Weights of a small GPT-style language model, trained from scratch on English Wikipedia: vocabulary 25164, learned positions.
Each number is 500 + 40 x the weight over its row's rms, rounded and kept within 0 to 999. Layers, rows and columns count from 0. Numbers have three digits each. The size before them is the row's rms in percent of the matrix's.

# layer 2 MLP up, 768x384, rms 0.0679, rows 498-638, columns 0-47
095:478509505574533432504524522481557485533538541546571447483476461514495428465470451548523488578456500535506535557546454491469457527485398504545554
100:528397472479512531489470535564488509496593527511422534490527467488586532519509417464436465431489483478443561468536532526484378493495509579455459
104:508538555488559499502492470513479425465578587536431468427490466437488465474444455549518419511431548528500484452521499509519486567494494476475536
114:559553474498478494453509443514506518540503514499438472539470548543513529464505531557402527460531478525481518551490540447495440523529528552513502
095:438457516463505461491457519500511434486466488516433477481507402538418439492489510488523545423538383459496468517516533406532473562544466479513569
104:480554464502462501400552468486428455471516514502495491499431458475521550549545461528518566511431475516474581485453533464517426547486505494537483
102:546511524479485479523478498518522460517486501562473426508479485549501435483498405542404556492573534525474615518545519488521446533499468490445515
097:493485459493599486482552501536492570473439512504492479474471518513537508508430513492452541464559484500561535531482480505504483514519489529541523
106:472482572462488480495484493471446465510407523524477495501508551484493459483449521484517510566469511487388534442493494484444500484550438425551526
105:494493466539545563459476460432491549556479436549489533466467466463528558521430485596555508459487521494483500488562496408505467452540498480513430
086:480508475553488480425476491484533387502467461485522541467556529561487481507524514535502482549501511466529501427500492541488564558479498485480532
100:502474444478538419471536484517516467503492483506492421503495509492539472554515488459517547493527496509442581581558434525447519469456489500482484
099:573505471479394559498536541466576458488470541490514524492508556514528513546592433495473535560516440548408475465484502471428537446524547525520507
108:460506463520553439492496541441471529561522552467535480498360438496548522492481482569466455413517479506467579512485475517507480483510489507528560
092:496534493485550526483505423518528434465513556579486562468438521451513446515520533482486573406449489531542496461479502498510470495571524430497503
097:526479479504522553505475490508566446465437562453455484462561467617543441442498432456406505463458495511446439571517551496552513527520500454514487
073:558474506482513528560525576494470504513546483473453421510486441498610553512506511475455572544519467491475496563549602494576547553531593483513547
088:523426464494535464498531475518529536546510479537436425512486501525497415480454500468447528488463472600507501512564565531533490510491504442487467
114:446555486502505470474475529532500517547511584506455449536493500493523456464520534496516480531431513469566524478509556442419462483537546498464518
108:497490457405490437489465585512502517485524541490516490507520559430530430509467536407533487473510472543507494443418512422484495495554419488458437
105:433466474482521463469533526528498494550512441455491567459518530541486421509498499434499503460491468584577552519470546522472488454452499436486533
088:574505452467535563418469497507491483495495462530488429508487510546532508530540474497479474568504485456498524435517492463475668535491475607499447
087:582509528498508487502492487437480518559437464523453468463414456505563526500440477458403519493522487458557536543520517463476524499518505490471465
099:508523444459499456469476559509487420515438604520517472532472450493439518541497438498438475559428473510505499534445521547562527511488482479440511
099:520481500514548431536478502496462510498527473534499470504453506513543477461500490553607521477567520534567484456501538456476540517476478505479479
111:462490499451590461473499422513518492577485511491532486483521577498474449482478513476535499471526479473509544584479522494549472494604535475459567
094:445513501578567511533512507463527431497452515483491542496418539492507516496470482544480506400578581505461538460540547603497476458485488497459530
096:500543559496439593537490493555524504465463497517529505476520521493456501540496517517484506477445369501511527466495558447556508488555531547441537
096:489490421492504486499572529526497508421500450487547478493491505561493493532540521503422498524434488542488441460407570489486567473547548526380505
129:453544545517505493566407560448478497511540432492539511461491435510430470510551457468604500507573533524481458508508618499502470538529458477546477
089:512515566557503513516572481551454535480489492476436574487466468471442599462505511514458456456446442465540478544508517524482593526520555542497578
102:540524526508584486521450487480451487507513468473513560515532483487442484497511476547414507546455520509501467466468487383498484490503561516469535
115:517508553503528446481540582526544490493539566484485536542437481535581437480529561569516549452496574534547562467436562508520507481539556541525532
114:511461493572470519514562511530445549491566458530476456447508433524480490514537520481524524478538491467493523562506524556457513491456451557504457
096:480450530526505471441415558448528554451462505554494557468523544451473372517504548463520524486515492518507519480542507433550414515532512440480544
133:509512482592470482483584518525488458545543441550456501497397519532601565544405501580526521520516512512522569475462491498426485584548553546509452
091:475553502501412488498525630417563503483505489565515528406537563467491416500488496494466530523513440530492537455446514408560510531485440528482447
095:454523436471421508562485501553516512569471487478513454540541569483504494456543514401513502505549424529521466491481522518509492470523563510531598
098:532546498556502488466532491532477481480517518495472498491535394583526584520487465526551513566487461523503535515442546530453536524489536490541507
119:509505477509493448560548479485457441454527505519494519510444502446511447478503585465498505468460474454502474488509577574470581496529528557481565
094:527425530541560450526532541422479496580518446450513474547485520558487522494430502572438440545505512451602506477543526484469556476564497512556581
111:470511470506466511476484503490494504512532452577578489502494475535513521503489556454546541457462460471500509511499462467547567481504483504578567
092:510442523524438546518474526508517519473419451495419506493522543447566452461470467494484502466437427558498591459543450484469504524443476504500530
122:512471492495530551519560489433539437469485503494533474519453527470483467485517479510503520453568530526551567484547452529504515530502511459499538
102:556496495599531487559450575515521408491492507498530507463442430554507572449484540551478493470435509445478506507522572503464460489498548585483452
112:468494524466454461515492497481413498510542479515541517530533527442535511501447444520518506648544488536541513524497518486477517510520502488470440
101:479592498462522459401575484434461437507471454511550496477419485466522553567469491495477427520506589546466527496527512439440512535547527541452508
071:545529517564450485533532462408557489475431481474543508492486527505515508497485440516499498478502435505487486529540564533464436465508478494488445
106:449498460528555493529463479506499549529463541505516476592565460544409477496467611492537542481515481515501504488523502454561392532475491424530509
107:558479465528449487484453501478524476448491493494429558501425575485537444507581475504430436493541451488479501505428473486521482498509490483456488
106:483499493475483474495481473532456483489466546475516527551465460507515530504536545498549509567538503565505504524555518532582601519463508544508516
109:486502540561542446488455486479456575497458479465433488560475572478622422477483529510449590500515512485498535496508458470488533498465479467538452
098:516553457521528477464462521579532447513498513487438427453527481560498450531493521537418524514415474475513520561491562512462495437495480480460559
101:526504491508459475474450457524424516463534538512498443555472477509481426543487455487542474541506456523495476407482524491465440460511485424471609
108:497527619505515458468474516534479546468464515452511445491572508503495482558516543504521495431408475578486537567447549457538547545535471545525498
095:524502530507523458458474439586515463468485512469451503460536497530499461551449472518547424478521402508498455482535461492430462538490434533555540
092:535511494510543518451498552464485408459502504520471507491567518578524420552469475533493552513399509484501531513557459490494507511565512579558585
083:569476528509521500457519515447511454556566558569487545510502530562543524506595459466527515493571616489444423492562539449556479569510487466441491
103:426545537499531474522473429497378465535456537471540446502503513453494481547505525548494510505477508472517469491562536410477540469503496546486507
105:490428582489584510492467498470483489486545478511463495556531469613467562490452462461515491459473508567502458520521492479483456560470485485466546
108:477531463586519489526429511512543535474502471452543480495541527524487471480525532503450473453464536534478457517489561535530461509507506492440449
090:525499507450515448499524508445465507542532480490396519425503493462514537549498511496496562511536509467477398541478562459472464546506506495528570
105:426586513508580552475470493488492457580460513530514454569524452532475473493475568523483509528493459493431577553504513535521519539529508490509487
102:515500505568521510540573446561422454494520495440497534481438490553513495481517470467498458437486512559590544497513493513454547500530460483535499
096:472566594516538462512558499475494503490500502500459491487400481464429460569487570471459457430490435445491509580421580470528511514498518489515543
086:562532483462422464539517448491439561541432447514457522462543525470487539512443516460482477482450515606496473468509467412516502519470542478477445
115:517455515510460437473484477462488425580512543490555443535489518514515498515484448467525577541429499485477449472503544512444559502436467531491529
103:566449514495484511538530533543527512514467502575515441504513427501512391482522466489445466482459523474493532491495451451515467480479514561464451
096:448448490533470493470543451490494504452541528550522542503485546489529464570514423500577509507558487520513539492488490493510576572536532471478441
113:523506514565493475534481504506481573576474564474506497443551512576486477505503482478480553473494479519611453500477527501505532594507524535473463
092:495530492472424495489454506473445496478468540516488481487477498479482490557539485450450416528495489524477507428482493519468454549583535565530493
091:451489493471518473480541478457502498498567462512482480493511481531500462487540501512515520502491570481473463478471534529459433485476550517498427
120:482519535582569479509486489504508528504543491463521468505535526499409467534522508514564472530554538471478458485512518475426468546457484448470497
098:549474450558425507515459491407477474494522492429536475549513462482527521483560492476465564523501529539473494510494517523494523495520439532469414
116:533492461437526523495517508468523503481476488496499480424485539492449486515510508445513545480521485528476489501532566506457498515505526505455496
102:564432548520458436462530529517480490502469530490477509545475503515546512499530536494456477501532466423473477448484501546477555508492563546507533
100:508489588471442446526523501522462472536460533490469469474474537544482447504553446467527534462586428497506513523440584501444513570501545412476503
091:530498507568545548440475441513546461502467494431524528471512429511517551482431396468457516550474432505534585564604458480437485489513505454553500
105:446444494494511552517527482516432511475519470489511484529444542456525527498523470519450525493441544478478468612600447550463460495519503431454513
078:549502544464545547494465479474514516487465517500501479493449485486446465531483478539380462461518490500534585599533509466520519451522497491466481
100:530478467460496498566477487470523480487494531482545531522492528423527523548572542504469471417538521495538495467603561413575491576574457512518426
099:563478460522531567542575532513503567382559523538434508489465503587572453486540480492497440488517479477428472531498488509508495459521512528451483
103:473472446503546481519451495496474475483488523479492466563489582532492445565523504538458477467533457568510552512498495506504519541464480513499416
095:516466496494552470559484410490546518525500528468443561532543529548512481464488476441515544481527498489480445474440448460483478528466474440516537
106:435511557505534462464532487564435521478482513504523506491547452551527464550518535537504563583440493587525515508492412519536509570508472525546523
093:537469528519538510519541434498515540497506453529510552440477571458529487505576517507585528505530549577502527532508518520545604554481512423490477
097:478458468554481480525519481489462483437522548632454554519572505457501510554443443548428566506478472520432483547520476539555436544525490483500538
108:518528485437454519539501501462527536502480539513558486517444499486473435503451433465489519371499502535559524553472516456592528481502502472515474
083:443527482438482468472531438506524527479495432527493448517504551509460439476422456527507514536452486563425523546430531589444435571504433501531546
095:504495519480500488493488558464462487453476477462472435542500498426483493535465528466464553550466494485497480548469482496590495456506430465509523
111:522452507621560492546486477459472411590501470490522438527444504534512558502516533471487461506512566510515498478510517480527430481502569496488510
074:392548555474568491477531527460482501495549540524468494444487464523483496568465500503420530426547500417488573584516500541520519548422370518511489
104:514500498468477443547505492464458411500453469499526428500478527505483505531512528511497449530438536513438469441493515480451503465481478458464443
098:494478557534463519555515460492546429548499522541463454445477512516533450527517442453452544430478502477501520540505428561549497433494469505492533
080:541523506426493473497509456516481549532454457561490490515541441524539495510516553573507542462502480467508504527523442462508455524425480484467464
098:450525487477447498501564439464522426553510485520499515500513552455518583465409474533401482435515506528452477532538531457431513523531525421441490
098:564469552504487478519468513496466474495536532519499420475476514571510482568506517515476485506509489478503557494444522478548463572451522499473493
108:557522466513443386476497462488507552513559510491531471418483491557463410504548484428469525495505493537491492474446529526501568498514561535487508
100:495470516503471481462467511444562547512468463527469513437514465518530431499449555563484430460447492443447396485455568503499533470480530488507526
094:450513512512511543542467534479535417539548496495575537470515457543497496527503508533549450490509493567517434497468461506506481445507562554574448
105:482527524483507510513485509552496506532472452527496496497502499521518560418510510483512464496486523552448554444498484454559426493467536466502487
104:505533548473463467523526544509486506510467549505479491492447391580452486463487463488460509549499544483572583599506497492481497445572494510466475
103:511470522533534525512551466479475525564493477436492455479478553541529475465538538492539519500512554463507513545523557551485552402483449547515440
093:515511517464427439467458452537535517519453507551516512553515475450515489410455463536524515422540443539525543593484546484503572485479530518509529
099:540548481452524491478515565480477557472527496627523468483478508526486487514564467427474521523464497530504538466487502385486470514534446511491485
093:539523489516474588441463489508540531459496467602489523514547535574454427593460504548480513511522426536495475472538535496480474612537456462526454
087:475513534527497538470474512437529491551524512517520488569532504537537472541494452515554441507550448511495492473606493464447513538481525461451490
098:432536513552560492539551563489533535463553521461578540556469500490563548510551518465494452512520539439419463515456580535459466477433529425490468
097:455487524536416537534520519423478494443473482470518436513503524565528565510459505449493500549446467562499466529513523565540532567486445454501510
089:469589469496440499500521455514517444590496501493538512554475445529494483418489444461526501504599460445533522414517536541482458493592500441557475
098:540478450516434437506492494489463448533542465516469472496489479519517461480472491430460503524524492506498526440436478486464536480487537482452525
095:557429581480494530463467500516446384479425494467462497477562501483483385486508532466494527479486518519507448509520486531491550526453498405486541
110:523563496496483451544533485442540476500501544578500505505517495482484531447512490450364484526456548447514505503478580521460454563502490526442565
109:502482591489505545506456468481509583441512506485464519466510485518497460484477477514438515469482528480497508559477506538543530530481549533492430
089:504520498553512494488527472510578500465458468450446468440460464594430558496499494515448506513428484493477419497490499534537434540514474529456539
087:457550506478493499481481530567517570526478525511493492486461483497471457472496503532541506453474430459498426449454480502499477518436504491477439
092:480441501470566560493527480460535443548451516527532442603483472530463516551557469536576501508463517487526520506535539475519497534554454512520449
106:536411550499478480469472425496543516396584458516460551515574471465553381453463527474504549564434537497490527490567527506499477491579558453515518
097:474507492527482467537443456477505528532440510587504517501465474572385529509509452450519455442519478539561521483548471499532575542475507510552419
112:505508508541449464532462461476526614478517441500468453500537491529480432492412446517472494495496450436411482497484505463535458515535498524522493
081:485469566519554517514539463465410580532538437445485473530516483528506456479553546477588528525498578535440496560491510521471443480470528511525480
083:532514491504435528503493525477488546517452476505530496549543462452469436474506556480557496481488554585490470507539476474576389534494527454501532
090:476556531486479498428511519488478475491559502517488505490554423492477448543504492538458548487517480455451520552508496502507435536482510535554576
101:465543482521528467496493504479513495466568508547452419470531573532526499441534504441511572498466495481462541506478503418505500496484471489554483
091:527533522445467506498485556544536487456538504418429474462545587490564580537586444437457611510480441461447455597464551440530479453496550525561503
107:514478554521419525523504477497467431491477453545384423524447491472511468475430515515463524490440493519443522468451454487468444517530440469477486
104:480426449495512497525456460440514513585498512518413505511462532559466421456521504591527499446476473476500489420444572479537471486521527475562466
099:490467500496474469504496484450469454622523460430495482450545467520538563473424475504581495527576506551466410476468498491528515479503473473509446
102:541516501471534518470426449480463415497415465434459492550500510514428495507509454538499457513475561527512482469545440488450459523507446488520537
113:519485476496480454455506467495581477529455471454582528502560423519469572494490476475544512471536449529569519433559484436483458493535489459527518
096:528461558584561487479466405551574524497545452449526487506465497540518491529439415557489431474454492514552446533577450503470508574473502492546504
095:479503578479457495526490498529421537487425497429479488524551516559490545487420459517471492482444513476517515416516491533495449422521491477456408
113:506463529446504494511446451507518533491473523495492493511366521557492567520470568557567524497544485538534513460612524529467483561608541576504543
082:518459501499528491503480504514489587439501465440466403463495514454517466476536496483501543538561452470533482451451488457526508503514531477545473
097:577485481546476467528467470484501540560467493517468501476453502485486461522571515443548483429492548501483492491577506443560542458461508506489500
081:452515502540536455521498478499445520504456496493488481504456424488506443483569561456523556488512536490494503537463490483555436524526535465511467
089:509426491542469492455488524467547549445453543537500516492460500556485495524523487483534431531585535490549465466477533476512535556466566496527498
098:522501481532426454501557452423572513507471486446427503523454518508485596484492537523488467438477373452485453514480516493527429508483547493509533
111:503489525488449542487491456564398468518492489570506517496547428509504479483483474510569506464493535451484513512471491484542503566521478483509436
099:531484451565414492473501488515498495525520526574453482536515471504485453436439533549449534457523477542397486522516515476574469525511467498460499
111:505523502549416470542438449556421482539505563505546474460440436568473562478455511586451502532398544579475501574495519474527535481474539453460487
# layer 2 MLP down (transposed), 768x384, rms 0.0646, rows 498-638, columns 0-47
095:475461518484524567532517502536434508450443493501433505593482515470466515455511563493487474431521511479508461479428574550525509463505544489458449
094:481549503455566522479542480424530559417486474526552484523470488540474506489457532537498520536591521494532483496494526478489558495437475452560582
102:501434507534441523455485501515467553529440420428573534556496528534505566518556561445487548477585423474432532545504502439481515377480478563546500
110:424473499487546504499502549428480455446453507489508537467554497459481495504481453502565488532480514457531526409556514527464520441482483476477460
086:553523538528557522444518475407522529576535464536532497497450630492629555536506516487464449533467576552479540499443485600453500494471541497459480
104:554505441459524473592510548509525500479484487523522458528586535490496462489453500480500436462522493545517552499503464461484473545490474469469530
099:429507533525503551495482472511460533521490503476487557479531523499514559512552579506562465482489477530550438511430535462503495478529523473555488
102:467488596489534503465493497477554457504519463523544520522485516540483436399553472502543494425448498457501590531493536569501540489530518470537504
107:544527408500533571532496535511483564577564518483543517532499444502532509500548521514488417451520516532557497529571531468554521473498517495431552
108:541507495496488489513468551525449490443520534480430492546416543538495436434547507497489461466481544492517477518463513434521529494608554501506445
089:528471505509461526546518490522521642494527542466472480508453512461464545489463532451451511450549513490488472542500543478519449445525518547515456
100:469548527486479561526499542478472520546496506524510564478531513536489509489491488535504434481461538526578448473449547457564484508537509533467551
098:449498579526610420509510426538449561536539423464492541489518512454506493543453561503528480478517514521513562468435502528581497496493477461515534
122:500446550488567539575498475520513546520506539534552475493490463463459445446477510494503453498487557470497474504408448541499464492477493513537511
100:506509471472481475558513565463430566560500497480506473587496480521471527461404447505538451493522478460422431523498527483508486513483460606473463
099:515444509483483395488578495515436518494545491511541532483424539408514536548497544552567507510498497478569549488458461507535477548455498498438552
066:444491523538476505460518426496586487464512536473435550483515589469437458550425487548480511423526528522514521449493510519414466475468454533476467
077:487535550499469514540475534511468491443489527514502532458492549535559526497540563496529489457496497427523527570487435482504531451486452543528531
113:532459480584551494513473500528456455439480453497523510504432492382488504576529460454516547503533501576440498515495485548546506589490435476497510
094:473515531536485530494485439465508552514463447532458511458494460501511513493517502558488542527508427500506462465559515513515502446394551468510504
107:508501532515457483531463462511522527487491570532445450510494447514502542508493486564487487556553521446439477501558478520567524551536477564506438
101:491493583465516480503512537442551490485475490546483516477502480493493480522505519489502486433513534531500533570511512528506472485449494462499469
090:472471472499473501566501411597525492414481520508498571457562532567470386534504439476499485379495488498551533537534482494481528505475498506565444
089:510495550551520523583453434516552555502579389431486517478516548520477513470536568494571552486486539495450484492535519431479531491523463489598469
097:468511466538475571520515539482508476478505551400486535508511504476500526533530549463461484510454492442475481556432489565477513559468504455507555
111:484592546558394508501528539515478537419497544525418547486474428477496523572571449461516439457495462507495420475510510520488484506425495497526556
100:515489501453558450469550451482489510537525451557500397498560453496531514538455529484519492563480492505479534548486472448485444563495527567508480
103:491454461503571434500509469520500462475521486505461545546442492486536417520480504497534541497506511505464491543507438564515517556496452447554495
103:578523472483495524530485499474539510523455521472470514501468511435461488503489483503521517491497521422546537547577376575490460457418479491603453
111:565457424517532466546510420521498507549610513536500553486511549491469499467577570570517493570468472525488520427491463528468488537491529429439536
087:497446456473474554514440505452480467488469533539587411522495496545540485494487490473496589513585571516389480468512446483523385534487489494562387
106:455464494514432458459596519526539494494518533524457461520482522543557515494461486423597483487475486482504536533500525586422513469487425477506449
120:524521457523460528490574521463475544500518527467506407450567513529562564551558525440477547535554489547429434502522484531547505571475395441459508
108:499539521485526481516438461492543503553523494531462473491492538503494536467539508521427440530439543496465476526444485480487585526486510470457505
087:520598470505537512507516419525547439613586485442458415517512501512555608454478524556472499537475440466508505539522498517446570465468495573513458
146:498485492551446562510513599492500454557458447567520536517463519513580494497513490539525527474500551497508551498505482474492470538462454549547444
092:588481486481581507476480385538459485503485493483496432529490437495511586532465450534508492505501544497511506492583496556447507539547568496473509
103:529549493564511450436510439471446512471524553505564560562485487522566573510502563575491522437449490507505474499549491516488498577523469453523482
084:462449518467466482523496483543493546540524444505447516502462574431452447499495533484466471479506586422486476519543437534525442481515497534477524
129:499484510459496471457448479464444432518535478521551500536507490500476491459540470536546488486481552504546538454485499457480503388520510508461436
077:464550458493439535532436460584498501497512538535490550462524472483428469526543511447540570482491484536427452528469558509523509536450510439456453
105:577505510547533506476470513520466525446516512431398493482508538486538528522518507511474457503512538530491449534468531533444466551420509467409444
085:529565457513563491540481449495514525551596491521592525473486470503486525511527542521563455541554567459499416568549605490479484472559464479441472
125:587478589479514602497472566440545465556531536482543448473425539462544475544409538530512458504534470531572525517547441478468493525489447449549551
099:449526523446454461400553452450496566541555454556414470450561535463534398499572480497511517537531503564514476556515440482502452540508451415520472
125:476529527451499462429478443493500460497455508511453532417527516522498455505452442489505537522495521481512429553415537515533519443484519479439431
096:538395408545490562557475529488540521492489590496481542449548536557496500459436511460501551520543489427480511559511498560570518516456481460524449
077:442483550432550507458469586548531533442532559492462520453502523486457484522532546495441498498507533487519492526534512467523541476482539480489527
096:586531531441459555457588463478535443476544480478497463466490494498526432501568445493404527525532433451487528523474504539464537462538512543500421
101:432492535522612498501517537513471567446473529527576465494550439539436563505494522500501547497463528476510494482576488537455577488438530511559510
101:540509494539445513533518528459505515587546460472490481490533527548461527546470484426449462473457494446450460493444555485420461499518493475517490
127:443524482455476515419433537485421525523371505424523511457474508474588551439502498532543519477529535545544530426532468516558515489474428485531501
091:496539557456481536550526511421449516530423473486514571492474530457457549460487527421589451516554520523442456510456477481547491513526521475536475
103:529488507500583495462541549518576461566494471508482497436516530534527569436436532505484494486516576503460521598490511433548497549436576548555437
107:434477381552465507565512555519552450535541494465486462541548534556513528473520463445447496541578539425451463439571442526430425521442469455461461
094:476493500510461509513548530470497517537477539487507483568514506509525512496554493467438561543503578508527514489493565488555538501519535497470479
095:451501543517477507533492483546474534528466495467545452541416515472417610494523503534589404462555523536536466402498552543560469461417500456462474
067:452483478460450512530531506592490511442466451437571544470510455472438459474471494514518463495388444517519530512492486527417495542490513508571485
130:486434510475522453496445453511491460458490464496484497498506526525466501512446528449506488520506476511476467510465554479477508461500545541478545
105:521483459473419546474499522530507505487433497507520476470521521394521458508520531562466495501499480427534574487482572473511500422520523520543462
114:462476505476550545427537545502444468529466537516463495463457496514498513555505505528490475532545443452471487524535506469498548501550488515478505
096:485526476515494570508523440527534486523469538497515458574517435453531485546477445488469538473437462472482522471495514549530512473504455463459453
110:510488435534521450586515502550495486515540484541517519528439477523417525459545530489458501511505537498555440452419464435491512487572498512469437
094:486461490466484482433453523461560530515531491614474483503494462415499542501521499564525561545510501469465461496517473484563497475472522497497498
103:574490461536540516525527512451518508562451500542506475551547511546470501460470509488501528482479509565533497531504469493450498522514582526474524
093:479488538509593504478441574494556468489551508453537508532475488538498477470545488531495492470531459439559494465517507555435534469430482508558570
108:427581437515517558567508482540436507523530539584510530574543475481488471490496569525423495510511504496528533574520492428554471461557525499457554
097:478514475500526530441455450482492515414557566491453530494521544496475600537486515476527483547484469579513447535503562504539557497585443473495541
102:510432526462484494576456504463531520509474508482529544474500532488516544432462540558506538407471465473535444472539593561505516442508451556508564
112:470517495466466460502520457453552489432470469518502450504490436450534513431494538457526488508522499413507557491535431496513460464487470474520487
095:503496568472572508489548489497551491504574463456522521480479519552454479454465489490506509439514553503498505557538523499549530467456517470456473
103:532504511522534503445424490520475534495530478538500528484437493492518509462483525475548526448491482455493487475526439450468574480564460458544491
112:519507489472493494465483466464497504533485510520503559448452528505504457544546534518479491459485519535392475478583533466490478477491541503407537
093:492569508454535521532540481497503511445474466525495454468433538587503510570478556526520497473544456519540443506520458579521471482522505529548580
110:519526548503416482493516517554485483509528483566478548532542507546563509543490503529478482457453514499531523492490443531540493482500508514562466
102:457583487445554575554459498452488506497550449490512457437481496500483501504468437522521524522426565594570518542505487442503479491494434475526452
096:469508458477560527527436501532508551483526499476495517503500479482569487518497502479508480553413542451471504532525453519541494482499506575548504
087:489450513465494413475479559474414498507478529588530484489494571510462470515575476592544486401612581520524479407462518492542510502511470451455487
105:531552503541405444537537516484563592488482539431483510508530474463520376554422480424467479457547487518514505470443535464557517482463442477512535
081:521494484474441422525499485491467486536464532516427506539474570537564530493502438522533488472462451554504481509444462528434413578541497476441513
104:447555504509517489486523486521453547508541471413523518476477477457498461454458493450526462579512551509432478555563496485509477496489484455542520
099:474490534486451472548478420467503487578456480481485457540503516454451534517503578461565556549486519529558552469545503451465499503476502549553514
104:514509537536553510475522467533481480501533497525479502514518408478532512446463494496548501482449551458495487468492535480475466488542488537521584
114:519543493513477440502520570485416516503490538520466495529423477452409536466516574511463482477558487528504514508546529521474497472510464481518457
111:535481489517480536518441532473501504528510475507438494572488554462478498424483429484566486423561508454514484505490570468469561480463516472480450
086:489561455526483490584485516580481432406500485447522569531547541554440446466414477494494472498516505473519439482461433447457423481545490520546546
092:490579459572488545527417445519448495494529513523412496464439418517481540423475597517537487522500478518455514464524456476472488490580439524462460
097:507517490545512472494515446477483468486539469461367475519590514496564571458534508556492457598511477480444534511561513509391450518534459490497503
091:536512502511496557479555551431493520490534556462479519482489454470518556494493525494425480466523548487534509486497491473548536454558482471504466
088:499550476527501498534529448476534520529520525596547610442496512524521513477503454490531523485526549455503475483554516503403524574526545450491459
109:532501489487466567467535523561514558479541549500470494505560540460541457494460538469536624487463458450499431564465447573548527507563432419530452
065:572455489534490519537473484521546506486480504449531512494466532517575496456556527478524460512413520528462404507490506487512452455533561468515542
101:486493466551514580477518515542486578481504498555422512486576434487487561537481474553487502461555485517496546547546545510515458565509536560497516
107:495566485473513494490521518448510482489558516409538484620502447561452535470490561561462455500471524559483520448473534464464477519473508540584472
073:507541509544534562504511483532503459467561535444472562552515588501500445532492486467514442549475551469482510471517541483498550454566493484550576
098:619472563505565520482445591595524552437444522495514465494516465564517433553569506493605511520499526436530525480461477515554489466470477605552521
140:543486532473485448576510560496424475532510537459479411480515445542489491521490519553526472505553457519441558506428478509516496512494494566556507
106:404494542511583579510509550491512503507476506501437508555503443496556532489425523538541505524473476443501489495561491474511463512403467476484502
097:523523548511544471468500484473487541504557478474466486598519524533471505489510469422439490476545504512475596550505453496475443509505487536520441
092:589454536533492461492506486490413519489509530532443464503522518495478551494492452445504507482496533484550526487477508496484533546469461484440479
101:488491462525499490504476464444465485495546481473494512462517542523527476557536497545460505526458547473545507533486539500423576515528429494483504
104:498460394565504473499495499565499486430531472487508470475514527454597484522578495458543516499478448535467511513515519536519467534376521435467525
086:504484496505512441474483526540450499512465525456533544558540529552537536481425507558458476505555460539445481437467508492440545600536457438507535
098:482481534522572551470527498531498479516552487388527507494455543539497508540488527495480508499476521474426487454501456476454380508464438497506450
098:543429505491532482524466455530484453538474496481468478527496511464517535531468503526510494461530557443490402533514470550470506537548558516421514
090:482486524440479447613557490539464448466462524508484451445445561414500576366568520483465525478540572463476518517507450472477497482457492561491514
103:531495483517552497516479475538448426471461462493559500485511483489463539413478570530498524495442531469450519479441533509502495444531512533548527
095:604544505529492529465538457533473479536509454594477526529530447488453478481514472497609476551475494506530483580515415493486493552495536461500496
104:522553546499516529480457506535505566548521480514489583562512525518545415535562476529531495458494535484440486470516547447442446457507505521545538
095:554494491519455485466495531501524533510507519432430499484519537442479517555539529497542513477491461573466470533447493539513539520506445561437535
106:483534462460556485472533507492450585508449520563550480539511615521527519504569513609540504502463583475494477533588496437502437521531498507469471
091:455549474539499495465525525513566615497573441519488478497469431491523627468528482486506529548470514513428488508486541465551449521544487541552441
123:577452577359498510519507413559509473476532521530512449586529466527496551557498514470527436526477510452520498531487528477509540534448554493510471
097:481518443540511500489516490450532447491535513520508570513489550469465453506499477499492459473499529551457529555560504458460511453524443453528519
088:520527452476499515497494494512447491526512527463527558556537538410503424495462445512574495516517523479464542524548436427477577481517501467564492
079:567540522528515476507552458419468490431580475524447488530551566474500506522560514463477505530543509505475560566544550517484521472544444540519540
100:520523467455582504436452505530466479487519500485500527440507491423508510513478441511546512491488473522472521609477508535511537446459554424417497
107:454563493608546466534523517524513516620503497470556506509486527553452583505523497544534520461569543520452507499516485488480528557441430502534523
099:507513538486506515436530555478509484526517493435538462508562499509579439502521566549482555570511521484444503498466550512511490440500507512418522
106:473494520524519506471521508556482383525491553493488506513432477481515575502543594486468515524476507525452462539547504529512535539457516452527502
081:534446492546495554491470485527574507524535519555490490440487492475509515478480507453483535492583516453475513481478499538461497450549523458544398
078:475549497527559508554490486479528471454608511483474544441612543462554485563502472493528469539457522423524485525496496488459536479504523455552436
077:529419505527515480525483472523467519501482483502451477480529620560494520487452496491479464510456508549498521461540556504530558502511500460417488
093:477518549554435521488588483503550530482474495415521569534489446509586513511471534545488487467486513498467498488524544548479483486457556442495558
087:464512477445482512448499471501477561479504496547536506485468451464499467457496539575542480502508493539430515461480461521449531505602459488537485
101:493538478513544462498490543514531546524499533467608558488482491526489518514570485466508452528550554474508489525619564512510547491452529539506543
105:485538539490467474472542517566502484412523500526536496482587459482461531532493503486419491525539483498523503594551476524505551548508485511464521
104:455516524488499502480571526579532546492450503553526496534492474501494474493494518493503468436438456459524485517510442516519478541581487546492567
097:488458461549463532533557542500541579487528523594513440472503459515487546471539509425508486533469478469471518513405576506584560507516522509469442
128:549526516399556477532471508466537421489504537511459548494534488415532493524439491510509528464498482536483501487582480534573449532473435460487517
117:468463503472540530513530555456484547441471514465587482504485544530565519544517513549548460512444522461465499529435472483499507440434508553557443
098:516487442562495467449528482447548533537512496538525542462479533511490497490574552503443499569505477525512508548496517518544549554450526443539579
118:542474454448448510485449574494504561447496390500551532576421479515494477434506497529538491512540465495519487424467533494465537508540580537507507
089:506573535464483457480499502454477501483459503543461507511484442518516532518524471509533416598447501490566497512540555529474512489512432504485498
095:455532492404509521465520531503505504497517601496498507615508434466503507454431525533483450540498407496465510522466515556468445540544462547495553
111:477464398530539464525587486500477458468522480524483480467524485470553544501529507558513450510535568505500484511498491497463572536503546472501549
088:461571506423448499547475493490425500561532436480451450479483492487569474524485516520464537568502418518463553526558505556565475461551449498480529
109:439436503426571512501457556542441496578513522487567445516516449449589434492527471442492484555521544453565563495514500483557534482559458518517522
108:482521547509535480455495516500628501540464575482493473530517506499450537498555584536514488528574452522513497450478481515534519467454534551510524
100:538468557508588525527523522461514526458525460463527517457500544511451544550525447437567471556469494437571525468463543503464549442467556492531511
111:465544524517529546495538539431534452546486482464486499524547474501552463585464458500554486469538408470486545466534541527497513497470416574574512